Weights of a small GPT-style language model, trained from scratch on English Wikipedia.
Size: 23 layers, width 256, 4 heads of 64, vocabulary 8192, 22.7M parameters.
Architecture: RMSNorm before each block, rotary positions, no biases in attention or MLP, untied embeddings, attention and MLP in parallel.
Training: a variant of Adam for these matrices, 6919 steps.
Each number is 128 + 24 x the weight over its row's rms, rounded and kept within 0 to 255. Layers, rows and columns count from 0. Numbers have three digits each. The size before them is the row's rms in percent of the matrix's.

# layer 8 MLP down (transposed), 704x256, rms 0.062, rows 480-616, columns 32-63
111:127128103175115141144140110157108148144161085123087150081105111117141150112144120094151128095126
099:096110095157129122127119080204133153168128126134153093132157111095158133125123125145123147093140
118:091119095150113139097128131143124141109134092128150135169132119117094164127103141134124196171173
092:103176139119084116146068128150119109126116082118119130107129123139151087135147128142108115126129
105:104118108096143113088128114122139121109096151127163146150138119090117127105141125153156136101137
112:108121140120149111160113100132148159078133093126104083104137126174142173117131164118132127110096
116:178112134087110162133162145155118081119133150109142142119134143170163145140083135123140144146132
094:105146139108098145123136102116153146134116112122091122131116136120133171145127148125139117141137
094:105087083100114171129133168165148115093132129156153104125131134108123163113126111104175095147125
099:150108097128150139119135135091110166168140113105143113132148136152116150136095139149160140109105
102:187117151157146117107097166126113127095141132138090084098108114117128127163120109136103127140119
101:138089136175153108115146146121116084111084116070134086133145136101117158110124159141094105137127
089:092148126090154108114120099147141130122130140124149132098116113123153111132115100112180131143134
099:116126154142111118168140122160136073135114109153100129129136162124162099119095112050144123137126
100:155122094174141078114137111120115135154169112115116136131156068096143161116106122097106190135152
102:118123130131114186178126135113117119151101119117144153143132182140134141101119109128100139151138
101:122096131118126134143153120116121178126153121116122136188116149143107172141149099119159121157163
090:178135158080102134161130091137112125141148100147104140104131074123110104116097154111156086140105
110:104142116147114132124135130135108117107100121100136134165153138114178110123140125105111091128118
095:143143120124126130145134090112152155119144119136110117120146170140136140135120127149111132154158
106:130090121148116112121138112113126120161132126169145161150107134121115141126123109059122163150116
096:120136122131128158124119134101110127138138124124186164121143108133106129146136095111121110122093
099:084163147083157119158132122146109115128150139097115095130122149118116132115113137128122128154126
101:153125133140141113101077104091141099098150130151149120131158104139106132186111090141157150136159
109:138120131117145101110126131099129125136156118153140105126162105138167124082138107113157135127141
108:162143188135124145192144079109125179141109163153098119141141150127146099128102125126139144112120
107:136138132124118143153104108116102106127123149147165141122167147084140167079132175153136093112168
097:189139135159117155085107121133144142125125117136139117114167155097107131144122140129128137148095
100:096120085098151097124109131086132105121114131142115065136088126126131134167142158139179136156136
099:126150102129172157120142168171148139116141122147111163178113131133098142094101157118148164132120
097:162080078120140137158113140079095137096133096123160123144117148122138150079107113142073087106112
098:113111114151158140158128123154145115113129133136106119156132097106131125120109165122138085101136
093:120108108152113148105152141142124126130141126112099122143132164124128121095122081145157126133112
093:122144158118144104140113159156167124125133118110133121140094157105103143116121114114154134109138
101:104077137099103157135136115131169117105140131143133183132082164131140136106121115103165171154079
112:165096111139088147116167138123141146159123158124108125147123129128124096163115160164132104119108
096:098131137153151137146119183144161128129133099112146147131107141127086098104128156112118132179178
100:122133164123125135103110133158118117134108085145107157126149090116124154098106154146092157122164
093:133123102133160171141151164126161140133126075158121121141135065092139134154091112130153134118172
110:100093091151143152077109141122121133121153113115147148146137106118080106161115132130124134147124
100:098125103132151145118139117151118162086143162181143165144147142121124178102149127157144114114137
100:150101112140105145093141140118132137172123148123132162099077127149111130137111152145120160152126
112:123122116132143098086143142138139146114130112139076120147089142118052127139131142079132132136122
085:117153116138152137124129112107181119112059125124158116100167112101106123175106140141116110128130
094:119118163104151110162140130119163147114144152126159119102100078134141137140120116128164125133082
093:169099157137110161128131073157080153161097146126088137139124127125133138080134109123121122115124
093:140155115113141154112174125114087118134116163128085157116145116135134145128136135116141115144145
095:149132090118066154154104124127089114127134127132176094138113107140073146146121113150110137142122
108:130136102051124128119132122099172145093106108127155116127100128130188129107100123133152110167118
098:082104176105114129148152165108110087178102096126108103123158172145148128150178140102136092134135
094:121105143103108098153112096118138139163132132076105144182130121170119135145109127136179111123137
101:119152120111102134128116126113128113124082126111133126164144120146119107099124099167186195144142
106:147152110122177156130101122149146172112181163111142102137117131111146151114132132125110084151167
098:132136112136120091124155113146135115104124121150139133109112117141135123098118123170143151142168
104:117126134134123137160153172110133163101133146113128116086156123101118111166120160157108129081138
114:099121177164100143180120117082145142089172126129145113060133133130104143126153147148113155172133
103:124126137145131116148135124102107126117089130151097092170196117101159145175102127128136120151145
096:128105141138122164138127120110107105130121114103205155110134144124152127144120109113116102150085
096:121097128119103140085142152104130132068103123134143132137139125108119161108135131136101101086104
110:143116142116105130126126143116180122133158123142162066139101122152111120170149118195149134165142
105:136086127141110095141111117119143124126110134109082158129158172093140114195154163142118120147132
091:121116146141141144129087149144113127108126157133122140133141161097124147133164160098159158112095
105:137083092137127120123119142121109152158115129143104103153124157144142102122109072173113146050110
119:124119125136135118121127156117164106117102109102108085133112160091136120098140098112122139102163
093:144077155113145138113126119113149166137106168133162163101139134130143146096125124119130121107134
097:133108150130122085166101090129120117134167132100137136143095135131144102169128111106124115152094
094:143150141134154143097171109121167110119156111140161106114158140123107142170146126114125121134140
091:111192154125128151133120125159115095160128109135098158142147160117154137095127084123107179113114
097:169129142084150153102147104098126157151133191156111107155122111119133151123155128161120143089149
097:127124130141130129161136149118118153115143160122129117138178088071100107141088119163127096117126
098:138130115112152114117127121173150156157111090145163152098112097145151132103103165157069105116110
100:119143097181129165109140150127160100134095085112146124146142123117135094115153100115133141161121
093:146168109164122103130124116130079143153122149104135122091183120124136085112127127123141136154103
092:123122101139105135135102098105102125125140110103181166094106137123142099115077108089137166141149
092:155112081094128149135123115069114146115123133127100147159130140095122129107084098118127114131137
093:134103113136155125111129106137110120124119151080147120108124154104143137158064130179106100132143
113:162149151122109116117105121135130138166149188170103140082129131140141131132142125107153109100142
099:105142180156105127116155126110155171130104115144125120098181132142118140107139149175107128159106
096:134127093116143114102119163122076107103169114137135149105123094100148157135183146130133143123170
099:146106115106107137128142129138106130098135117131156135136110155107107160145140126092123121100096
100:128130132107133135138143170148085175124128127129089152131164116120142100154125120103084108116115
095:128127142092148087119120113127130098155143123149113159177141110110144111136165141114110108137106
095:187145156107078133140135133157181145119115142176109074149118103161119148103147152137123106124131
100:191143119153093131121131125098174151154155109160137126115129112140139134131109095134117159137143
097:171170182150122127121179127103161124129132166151170156104124146100125101132108158105161136132147
099:164166135114101135148142153168109204128128128136159107149140097120149106100123133131144093104120
099:155141176138136108149145170140142099140103129138114136147159150122172138124135159079143090092095
092:132159129124127115127125088160080120108097175127115154122138090108116130124113116110162129148168
092:137149084150150133114138091104094112158132147158140140134115100111107135135144160105170130133109
102:141130120172095124104168156104151117095157147125110133107138126145131160109109185077143120108124
116:144176064103152084125110153105160110134115114131114109153095144137088115129082118122128106160128
098:054173096177141131110154130135122113084086108098140134137124137129082112167113105112126114134130
097:129122127150141116136152164149111078162106069138178137096132117148153140109154153111077108118115
105:108069086126126126138126118116216172140113120134133159092153102120163112074083117153088113070133
101:099138142116154125154125176157151134156112122102095122161125151159115108113122176127111131113123
094:125104171159131084135116149125172064127121153091088128126099155157133102153137120111141130125122
092:130114178160145123131111126109098134191104091129094171112092109129156141144106135095120162123148
097:103113116145123166123133134139146124160101152112125136148141088146147136094125121134107117188108
097:145109108107110105126134097149139099107139124114176111132119089130139101097138111162102153095167
095:103094126105165151133131147091122173134146136140099141137130125154130142124183113101117108116103
114:112132149140133132112099123079134104153113132129158102093134134162099117100163129125162159133132
096:124142079135134130167122135142140134149145131152105168161147161084148122137138142090171157103169
110:129135116131116110105144120117150094141085172107135128135116088142108122092155158164114098116153
088:153117128110113122095098098123075093120180115119105134146118137117117094157112132109139118151075
104:107154109151119158117147125149108153111095101124157075128114100124116134132139164126125133143117
095:157135124126109120139105122156104128138107163082147156139131060160142147116144145138097129144134
094:180094109132103114136101147105114095169107138146140118137126124111132142132085096153111130122154
105:198145141124130116142128092115103139130163170115160146149135163140131103142118128107146146156095
105:138124143111082134122162088117141092113129128118089105136106154162095175128121090109119129160154
101:111112104153121149097127152115124110075151122131133139076125139113142114128142149106118132147086
103:089132169146173143177144111141122112131118111127166131092162136107140102141147112194131128139133
095:152134132146122114167146091115096125126141160114136147102108097134170092143153140169109098131094
094:113118141109102138144108123117137118154099145172127113110139148148118090121142109109106102128138
098:125126164098100147133129147136128154128091168125154134135125085115145144122099101089137144111115
113:147201130123154125101123142104099163069160130114108123122125095123127081102129149115154146150144
123:123134138130147146129177129140167169141161078134100142159125135110113141125138127132109135123148
101:154139127100104095098108156071122106125154102103119156097091152159128127084140109144121117134163
104:079125093105123130123136121081094106121113139126080142099140134098139135099151114147130129090126
092:148156113139152115146120085137141140110150122111122134084155097156096154155134123080133166111136
107:132154132095108151165158127183091172138082137131122149121133172136115105081121190135144129114147
105:136116150136146118154136122107177143120108122171092087153120148110135134094118176085108160112131
099:116074102125125102139164096122110109126113117087172144120159123073103132115120090140099140137184
094:152101126143128139136111102151117161094130152127133090109118139131094139121108101163160156136141
098:119065134113113105141111099138129103118165117144111171118137149153113121104095114126110117136093
102:070161114141126120166115147135181138121115111102101141124106133165131138132171140092159150145141
102:137131085135132094101127112114148090123140147108123109145123158141109129125143099116135099149110
088:140167112118128088135117166108148156106140111161118121097113130133129164111125105129147145184118
099:147132132132153132107097127165111150101133124140150122092131146124117105133120162110120156131098
095:127123141087133098138101128165087110136139102108100108144130148145128079143131180116140115132127
101:143142172135120129122123161101066153162133124117127155124085132163129156091132101135146127147130
098:085112155081101109152130085104127088095137123103145084098133105139150110157147149106157117143155
103:145131175121125140152090149100116126151160108167121110163156126124192170100119142151132122133113
095:112106102151168118137137126127127116099144128113098104205137129142116116135125135149149136159154
113:122130102132136123136129174115142123087136128145109118141120172162106128116132134127128149114088
098:138114120113107124176131152085118160127155124139108133118103143129159145105149125122113159132138
108:158068139153158136102109186115098131154137115162114064135112116084145144088145118118170129091129
105:152176095135126121144130118137123176109110121119139114100129104079130128138107134143124144154120
# layer 8 MLP gate, 704x256, rms 0.0666, rows 481-617, columns 32-63
093:118131119174134148105145114198164189179133106106158123142117089107141150110102154125120109111111
106:088145112124155131089115158145133093135149042116156136144148102100155126142157081157116103093134
091:134155166121147134094066099094143123131145140138136110143119091140096113120136095093174130120131
103:114124084107166113094087124140159119190089097096132113088136150099161085112145114136114159102118
106:138138105137078113144104109146176141090133110139098142158109154111075144078106112113127152104146
106:110157140139129141173116116116107103109070145074161133096102111139134094128114115086119165129111
094:127145120128091110123122137131136142172148127082162122137136081135179181161148146122143121116096
105:124158133127135133155106117176137139143109153104087114110136092105124165107096095148155115181155
092:147098129121180138120142127119088147172141123090145114132133129145110162108112142106132144122111
108:153109092116081104085110094104146134115161127153129128150136090162134105129165121112070075141141
107:114131093112154112180118092130094094095121134090163146108121137128122092114130134122123167122134
106:142112124135088158142118113110173157161121122104119101114113080118099110120121105115118161124104
099:140152131138127135158149146164128081161125106161121119117120148151160130119086118098121132098139
099:139136105145115105115098153134136150176134136137134090130170118113144141131160154096119185131127
096:164106124126116153151135121127176131148119108098161146102146144108098093120139128116089107118153
108:130096097106157125126112124133159139166108112148158120125111116137136063132099111127129145090148
097:162137150057100122134088112115137147098144102160146125094091119120151101117151108147138093103145
101:157140138108129140170133109121103119139136132130126098132121156103145094113139140141073128105126
097:158123180105121110133147132150115166116122135149080155112117157141088145081131131129112145091163
102:145137155075132088137132115128118052145105122116154093116113107132110110135160145118087132132164
107:113130127083155112126102159114108114128174098113121174102136089100121099123146142175122176126086
098:159112053128119130134106154134118097116109092177132197143147126157194121135138122136134136105146
100:132146165110118113105097124118094098117113179126128129122114175101103144125087151105179132149117
103:136153154151090120178138125160130141126086119095123120119121103154102152142070127117135159153143
102:119119111134081113146125132145123154147127135103182154131159046140154110108107117149125166140118
098:090117131134159167156157160133152162204124150110095121092129082140152080136117100139157149132087
100:093134145060137113170174126163153103128122116116111139107132108167198120080105123128114147141131
099:121158125107182080167121165145140131132125137121119101173096144107161112111104152115120152128119
103:156130136093118178130140093151107139114137119172124137167070120140114131101125110118080122138124
106:159114140095150149130153120128122129144162183130160145125131096120137157133148101124125130096108
099:122117120094119134137116100143112159130195109110167132079136128097150115119171111165118135126116
095:143103146115150111140156104101102128115108107138143132139058145102071085115138120139141123139174
095:109068143116128104090134122135110134150207084152109130112136153121067104129117164141079141151139
097:152168130143169135110129147129087147137141128098135065128167119124119129136126163116093100114160
110:124108129146127163132169161143132129154167098122169096114103089144129093174120146112129140129131
098:168116132126131103134133135089065117128131128126148154147116104096173105127116114133148115141115
097:166119156132126134094102148167117168153094082172116142141153104123133191096096119147125127133156
095:141112110156160154154148152107147144148127080168137156123137078106131148133116108145145138121179
104:080131095109116129113120143141162098079167110133163152164134081135137098160114126104113173160081
097:135125131132073154150111117105141121153129121122126106141124097140122115155108153134112129143072
105:158139117124108124140156109149152136178148116148158125165124144094152097111144137141098128125114
106:093119100087098108159136159159139146120089117160144116086127092117147138098096091111126095114152
092:125099100152111107110117099084158108114168115140204096102159119099097146152142107116157147149112
101:130124070128125104103077116090122119127151142159153144146135164129105173166157100143137129141165
097:091167114110153080143110187120171093093149128133169119106124104097134122194113146125155143118154
097:127130122091113101118112144117115121103141126112196099131144139079089150129104145133101131146166
101:100122170145162069114120120126143100144112164144115188145186113093115138139155108119150132114123
106:105155142100110156193148138133093147127093146133116168134107105131145099116139120136118142174115
095:204128105169139133162108086149143190095129170097154166117107096137151126120094121150132158172132
093:139138122147086103121120154128130116122097126128130151125142114110139138115167113154137142173120
099:095149105077117120089115119134140134108101139110142126159151109095126114114140127137172188111136
101:116147131089145162140093105096150174102132121108077095130082125129098102101138102120106124148143
092:120154128130087124121108115124144126128133088139163125111127109107128103120115122118135154111156
101:096127113183074155141149139157118130114148100150118123142141106130096137117119128132132107120142
109:132169129140103096130166153155134141135145080129112136083104105137113112118097096119123170136142
104:133136093149133154126148140199157144160137130177120127151124107161132124111122128088125115146129
099:098145146099167142115149155169082101117157075153105133130147109128068133116104127108132145114105
091:137111143094136144112159138123117124092098122119151136121105123116097174096129160111129073104101
095:094109133139130126162137127156099120099064152112105155144124149099131109079122102075104126084095
098:123120109126112127196125142126140127164120113069139160109120152120150112161122157145136135153100
090:111116169118060111092128108138107156107132128170153132110119116116094143130138138105120135145125
103:137121136099107110138127103106128132159097169126165076120133094131120088136156108086123147122101
103:100143101084116142172119116117115142153089133115133111149121132126140123117121087113081147183128
099:132110111130156116143089136124141156116111117148167135136121137102131110144150098146104124091112
104:198123113118101096150169110130135129102115151141131159097101135126145113095140101130109106152120
098:121114104144128138107103149098149100108127118142173134111169124130062145117117110116125110132111
099:136091142135118101099155132130138133115137124137205126105144052127112140127108135092146099161131
103:100128095129106102137108099160128081118113099102138168121147126145120127143090132074114136154113
105:129152134117138141149137177126135127129143124124137181132123103113120079105118134128151118131151
092:129157110099103149134125151145117149149089119133131140156136103118158121110133154138092126164095
101:123118118110137100148125130146165138145084142095163137119122131115118164102119128132128120127105
095:131097189152118105114159165150097120124124136150163142128105131142170147147137149142131117109121
098:155105124164108102094078110123104128157101169185170100121135106125135099162138118107145128145119
100:071116078156154112153144122157143103169108138103170135187121162125119091137120101137159141146141
098:130123100113084105145144073110113108122129149142149112153100121154127139136112129141138160130141
106:149148145141123128144115094172145123142140194129139150081121132156128139163164080111100120138161
103:127128098116170115134085082136070142124126143120124172119093120122153164138116088113117154101131
094:119137153111124131161157054124189146140069115112105129108178149127107122114068135105143143131080
101:110092137160112078127140124153193159171138110161112144151135112136106132123089116188119123128142
096:083164126103170126128170127144091167117138126147115206137140117108161115157155120095075124090118
099:136180127120116160095133121163142138125132138172107100111140138142102102115143101118098148159136
102:109125158117172137143118137172172127118148106082119122152128169171152115142131138097128144174118
097:170114148094109099136146132108165128145143078127114117139136107099106158143132125143119144116150
090:157155164153082131120149125114145123125159141149153160096142119124106106096149150097170126146144
103:168103161106090135144128091165103139158135117134128130140152143147141148120131139136129149145091
095:154108116110133129133106081128115149080144120091191128135109089112139118134115138133118133152081
096:118151132125147134145125122134128171090128134127082175130134094117135139142132099117122136170136
089:132115071143157132113129074104134110157126147148146149122111109096096148123161144106160124134121
101:149175118133126135129144134165131103124134178077171096128127128118153153112140164108136166085126
107:090122142146118162109095107119138108095094132108149179145116106129134080080113104140129126105111
108:135112111110147157095126130130116119139135147129124123115175125092138110149111147102125171123128
097:122098132127183152152109125154112161132154109133127103101146135068125114120123137143148134129138
097:124102096131073151166127147148173136122120132149152136110101155108154088095120127126079129079152
098:109122138116180147135112137113128141115110170103094141156145124126132120156072127126114151096128
100:125108157181113115128139172134153123148126193105125096141120154148136127116122133101158109121110
095:146103095085135112081112157135171095097158125153169109171182143119105092115177126117111140117135
100:101157148162085160115100161155093141141092158121123167100155060113174151153101114110109148135117
104:121150134119176104121122131158147203182086154113093099162134143120110117101096107121124105147113
088:150153148138105094101115131165137112113090111113151108102147118102149128136072135139152151126103
104:085166145136131185145143141181141170107119126140167122144131137158163122153110141112103155117138
094:119149140139157130099122120107132104126110132094152116088119120155126118122112111133128115150076
103:116141131133182133139083108149132102132129097147148157128137158106118099100082135086137139127130
090:155117158114135105104153136161093112093213113154088119113103108115132114140136115153132108148131
091:121140103162145135137129130147124176105111104125146103139128103102139109154152129127124153106089
096:098153138096181125144141080088095116106160130104169101128114147120133098144089126127122105140109
097:123160129072156125161135106142141082138151136102134124123181119124151082127146122113148130082105
099:089119120069129133186129170157078147172132110103111148144076168128150156110125123131158135151108
101:132157158067113134161159121134115136159106067142105094095134136115124151085105118088116178143154
105:135142178106119122145115138155123121192133128117085120158133104142129093165114157140121105100136
096:148130126125116116075158154152083130135116113152090151142149129150118159104071141087111132144138
096:123146122146164150097153116164112081109139145095145085138131138134089125118114144131136129154121
095:122090138109126090162173126073134119139130142119112134095150106122080089120092119098128116165141
107:077127133116159115147130115126126142132141115186109078142077134133138141103088147127130127129143
105:140122117110158149145107149107144116171127134098143129104118100102166138123090081139143143114141
106:174136124127088160151110158123172183142140107096133128159088112094104123096143084138080124109126
093:098123129192143135138153116166088206160087150100138131149134109105129119180106128125148158138067
101:168136157147108142134190126132124139160127175156105178139107122150068128118089158135114115114137
099:131137128154076128144156158103176105134128117098143109155095106127130150142157124126128113152134
097:157136149085110175176118105156157116174095143105097141127178154103137076133105113117105170144107
103:151134135115076141128130102173144147100123107148124175140145156131120182086137150127141148111142
096:167157147111098092148122133164191115140143144149149096126122120179170090104141134107134141140136
099:149092092147119159149128165181140169118140135133161120103136111147112137130074121126148112136137
103:150095128120106098121188090111133104164125116115159131099160118140055101093112126139115102107131
111:083133145084128136149129124132093122113104130112119194093090174077109129148092133130123116102128
106:150132163077067183137132156118120145117113123109126157104128043145158129113106128088115156155160
097:133103159130102126123154135155128076157107150124138149165137105096128131115109115141108113083127
098:155129150103150163125098153143111116118094079106149154115093114131115151133144108174153160097124
103:147143132146127108171145125149153212149093123113145125126117134141096165113119165136089135156118
099:141136196094130128114145177109109134171140113127136126119117116154121143104117103129134134117121
095:173151129134117154122162164119128119122148160157120137163149150124086116143122136124138166094147
105:098145101164109144096131146136116147127082104094106106119147166134138115105136119113134136131130
100:120106132127155155131125139159137158183130120093126049155116119154156119083125110147133121103137
108:120124121117104110140099120128132108163120139113126108117143107096143085125102122124069170154124
089:127070092105088124147126146112118145133134095106125136133127119115155127115130120108080158124143
103:125163152122130124128103094123159193130135115089153165131080160153107111094095109171103143176118
101:164112104129064130128169096130166148143121169154124161125118128103153139127077143135114142141135
103:161109107115107134094146104095133123133093183142088145079138133116079108147159115136148099100122
# layer 8 MLP up, 704x256, rms 0.0663, rows 481-617, columns 32-63
102:145112087137136115171150121119154124177088153132113087117162151141131153081147139136147128122107
115:136096087129128123108165128161140113128143150112129111129147135145118125157134146154150171175172
089:154130143101105132092148093104094110112109115174140146145107114130114107105161127111116137123118
100:112106109136125172095091105122149122105149120122166133097150104119134132120113130144152103127145
112:086165099121127135151060141132129102080129097153182098098156133143137165134138113132122174148077
117:173107119144101137122183143144133070133156126138112155137155151160162135089093137134151133164144
099:152130145133109128131139110147137108145126127142064131167143159159189124134154119128137111127098
096:120183168098142058128197135157090138110159136119134136105149115134152102127136127123106151110147
105:142106119112079115168105147134154158112083102116156130102140151102130092119143116140106119125097
105:159132123150145141083126133127105132172095112147089145138115186115126137135109133140117127116130
101:136161119087115104115138111126177158165109150182080102127157129099121133062104129121141156158188
093:122140123133157147096128132123123132137147109166133088077096157140154135117119146150140143094109
096:118129153118113126163071135101110100092095101131115166171194147123137130129124117083118131128113
099:098112132162121154145147127151102159114095099109124125136154141135123154112137124162136124181103
101:087153114133105107152140163093087082127106140167121127180099173134132154122133129126120133168144
097:074137137160164133141068122131143133115136109123159050124112147140105134114127152090154131092126
095:140148157144124099113093162108128142076114110091112121130180108153142085119123129138099140137129
107:075146084170121128139153101144119165135159087088099107125174121114111147121126095089126128109134
099:162136132081134169129086096117173126161153103106122088130125082122156127112154111109151112123161
110:104143138167105101100122148142134113131162190127158142110134133088131098127128106163147149126150
096:125122103097142071147163135154113084128137137174135165089120112090160081130078119131145142122155
099:171093079160072119127180109119138088119170136112094121123107137154175119105164142127142138104143
101:158095135137113140142122099144127180151132101135125090134104140126122125077108130172132115147132
105:182104144150131109141134101130152154112182111147117136124129082117139135138117108120122118121159
109:144079173127080128143122122115109154153114170103146149179095113121143120126086124151138133127113
102:101111092139141172117138128144129134103132142126182132127146102090118123071124134151171130093136
104:098098121090149193178157139125146126141124174111130116112102069138149152102128135145138151109168
097:120127120153125153132121133129123143135166135100179121137124108145116091153134121093131114113078
099:088107167111125121141136079131134137121082131111152153128113118089138145131100134126113145132087
092:129180199126143141094156099173145113140129151128117144126148082105136101156153158128165154137120
092:208148140094110157121134131113108116129139180097117108137114148147096125122140118164120123132091
089:125123150108121131192104110088119138143128106168156124092106121154118133132121167116122130144133
086:129114113148086162124122083107081137148108146142136134097174091165161106140139151147103102155146
103:149152154159108139120136143139098136077168132112117127169134139148097156135153153128130105114161
110:145115151127089127146100110102135114135104108119090145128147174099135065142097167111154173134109
093:128117081128132146107144110128089143108131152138139116163116104153173102126152146105149142133095
104:061154090120134143151116106118169101061130116098158129123114147152148096104166124113097116140141
094:108116153114118120127082147194130126136129104086122148123102197159121119093135129121091134124060
108:127125097114151109124170151165141106149123131117085144112101134159152143143141134169093147129098
098:162129101145093154095131100133071091077180120172136130155110148149107186142126158176111122143121
095:104175134123142137086111124103116106107118136148148102165174099137105156123143093092139140108149
108:133134120149137118126116135122146178156146125134101152133079147139085167135117110102113140123145
085:147087149132096114161124140141066124144187126136115135146115131166151132109151117113136121129109
089:138138093178109096104102178139084107134126109174099167149161177140102095121176126124106134104171
094:106134110119144117105164143104197126101179137146164138132129147110101141186134141116143109089138
089:088104134144083087137096120144161134128134098146166084158116142121112121095132100116120146132137
092:111158159098211119125134137136138095117118118122088104108149141085174112081133160148112136155111
110:132081166082106139124171129136137159106152109106154164096115106126104125105140146113139130129113
100:135114125128183130161105119107117158169118133109141104135126151124126130049115152161139133161146
089:127135106151158134090117151153131103109141144160135125076146139107152104137141143095100136116121
100:166128119114119139089117143140146121179125108111099120097113127126110111144145105131095102123101
107:176112141107137094107142133117136167130129130126143132143150105127124179148104115116138085133177
108:140119144109090151137079120183106146146122112144137121119151096109164142117154106107140141152127
103:131135145114079099106105115143140087091121147106119150152131126106110138125156130120151136124126
113:177110170127108185141133081085154110114121140103122084116115105152112120153194122163100138090105
109:102138156155097108143130115094115114109117101092106119124199129074093133144149122173090106111141
096:109102108106110093144094102109133104160121153168096096151131129111147121114133150135131171107128
097:142127097139111137186123118169141132124130145121143122140161135193173140119093141126140127163095
114:097101106111108118158132150129119095090143157149139121149096179128117112114162092119171130148103
107:100161179182126139118100134161140121158105081163146122142149126122120136139114108123115143100160
087:146110144100117126125196139100109134143110138133108103114113094143122113136114136169110116136164
103:120117132161160073123118167152115179091134113157109173136133132137149088146111109160095135128148
118:139095121128108108098151151161104124142109123087124095110134134104117093095121143112113123105129
092:132115149083138125119189169148112128136111113162138152127109163118146170110108172142071136159130
092:120149085101156123109123158111141149119141157152132111108120135136129143114121082108147114129116
098:127124090150069170114115134127139156186094159133160146102123176119113151117142127135147126079123
096:112130109126136130129143101076120135104121111121133112103071100172076109132121138132176085158159
101:146114077090147122151117143111133105137168137114143105131111132117135089103136112147115140176115
099:166139127118135156109169126158157139113129142090104162153113118156155097095115098106120116157073
102:131115097128136092102126141134149154099155071113115129075112078122163124094095117131150144057131
095:129118137151077103178123115131146149138171123129081122103134075130104156118124141125145134121117
090:099095152120112098146095131139153111105097122109113163154073120143121166128120129135161109074157
088:125112159116156144135167138180154147165131135130085097172149132136118167142163152169104088149109
090:144168139128115091088140125161137112118140129109177149143133129143139139149177132149107123097113
092:076141124089138144129078116141141155136133108152115114139095076132128117151171143083140125109131
109:170163169152124138087130160119126124148160136140152132143134125111120153147166119137141106073107
095:135120095111134144101129162128161100145164138114167141151134111109147133154167140118124145106139
096:145101102079128105121147095117113103121098114125158125104141125124138117114172130115152132129140
099:120120106140128167108114152089147154126118138119109140124132124136127124123149099122135144138129
101:110135137167141110131122146108110155165105146095114063096125155179108149076135140159137131124107
092:151118122163137135153175133130131184164086125106154150065136138153115165118134131133126113096094
096:107111101124145132146101129133063097103157106104129176100139155064109115198162095136147109096160
106:139141138150076158121125120134137160116139123141142141092137174172143150118132133111120174147109
100:109167163131158127142141169150149118113075115090152139137137111101171121147109134176087139111104
095:112109085153122130109121100107101105091142130146137146135080137103180149139157151132105144169170
091:158119130101127105119117146125126123128151146095108108121127145127107136131114078159112079162178
087:108086111146101089133133192092195129109152103112115118145114148111119074119162127149112113125061
103:103139110123146132137129113184139183118071128090122113144144143159114106075129119129114150136135
099:095137142067191117113082107159140140079113124173108121111163104137152067147137133120127147141120
115:145133124116140097121112147099153113124118114158125079140105170139082172112100147127136119121142
094:154096147071125164161123146116129156179120152170092156102168102157149130098132152159116140136116
095:120140122136141141136123128120141156095126124096146194133146191089139159127125081146162142147141
108:146108121141119122169132104118171144143126138113071159142169069121153114089092104137099089142093
100:151144156056134153194148135103113140099148113130129096142107120134164110120152113122160115098118
096:129167100092108147142112122144098125119125127155150158108139134103151132093145127107084152128095
098:093117121149106141126151139106137162112124130107125113152129120118120142130160108163137101118110
096:101119144078100105137102125074096135109109147164162127123133167113134165123141097121147146105149
098:128192158095143157140103151109097157143096132145153119109141134111121113141127138133158149114127
103:179130158089093079103139163142109147125092136128123127139117113110109167132144142128148107147102
117:071174144159105144111125163089131109135122097147133147135152129160147140148134102122151141088141
094:106131100103166140095097100108108097098140139120146123125151131125107107159149139135163104148122
108:150076127143146144153095148128152099143150100126134153127083132106137097151167114132149137141168
090:123117142165155141155141138152176171091104100143130164090107083117153188134120120128100142126168
103:152106131127159203179127101148150130139109112108111144133117103142085123094114150107090131080111
091:124134125115164132117103138128129158115145136167133080104098189100131091133129143134149134128162
096:139109139151112143126142114133127088084084141164100124108163125149113130111133120117129121129111
101:153096128115152095075163111161112093113183167123097168147141111121131132185119137132153166118089
103:075115144130151166198097145110112147133120110109096140118094122112139124101114148111092112124094
099:120167125099160117141090120118123100130078124081150111139157148143125142131160109144133127087146
104:114099147139118087104156118124129096134146145136120123139132151121092119142163089156137111135114
089:097133153114187147085102130111126135135100127111135135140131166127090122094114121122170158108154
088:135111089120159095152168139105120140100133117114127137147145108116159161130076136153113132162094
097:112125173148155134101145108115122119076138111099073152117121169166083106123135138194109136137111
110:131225166147198103133131108115114137108132154110147161100133129123128082116094099165124134126142
113:122105163167157106119139168140121150155125102157054145137107113114107167090101156134122138118128
104:104128164143124128101071114116126117143124135171137165122152132133105143158162124163136149105152
105:085128129152166121140129151111154134126156137142122158137090092092107136174140142122134121089106
091:103102139122103115131161155113116120136106133121134111121149153080164120109122123170141076120078
102:141151073112134141148127120149102124116123093144146114170148146129154135126116134171145083151152
106:085083145083150157155156113111186118138123077157104107118094126120111195080125159123126162156119
099:116113127146145114191166130153112126115152147084153126118126146108130135132129117118116106153121
094:099140156107138131141131145133132086158112103123114146126153104136157188137141127115129106113081
096:157186102088118148177142116113144158156134138131149109134129112134115121090176143128135092104150
094:148105091192080132091158137121098112108132119142142127124133124080137120101076116138110120099132
098:144100184113114123154150153159096108132163134147090112149148121118090157159134159151150163115131
092:131106138116165162079117124095095055107129116153147157122165110132142081173148134114128113102129
090:128144170124166101170133093125126128173100156107120144136133102117086142108122147157143130121156
095:114139121136123082097119144137175085124152082088130130112168144143118172139132098132143127117117
106:096165180132098118099090085108120089176099103132106138127132135106146143107101126112176117138140
103:127159123120156152164113159150130113075152099128142140137105124141150090161148100137144104152130
109:154174160146144095113088111085093126154113081117144166152166116107147150135136129139131103168096
095:146095128093086104108147138147117139154111116143155106132126139121111115116115112118138108107121
110:105098068144163117136113135102145093102111148136145088147140147112180114149131110115127123084145
100:151173186148137109148107127204142123108119126082135159110131134144091157080110137124097108145106
108:148088123158190132116114138128126109157134100144124144131119131139111126155178109165149128088125
110:113154137122112129125116185149131149084132132085153150087123141128119146127133116120152142109126
091:135137112185163138141156136130136150154098162145088092102117105100119134111143146142136140145134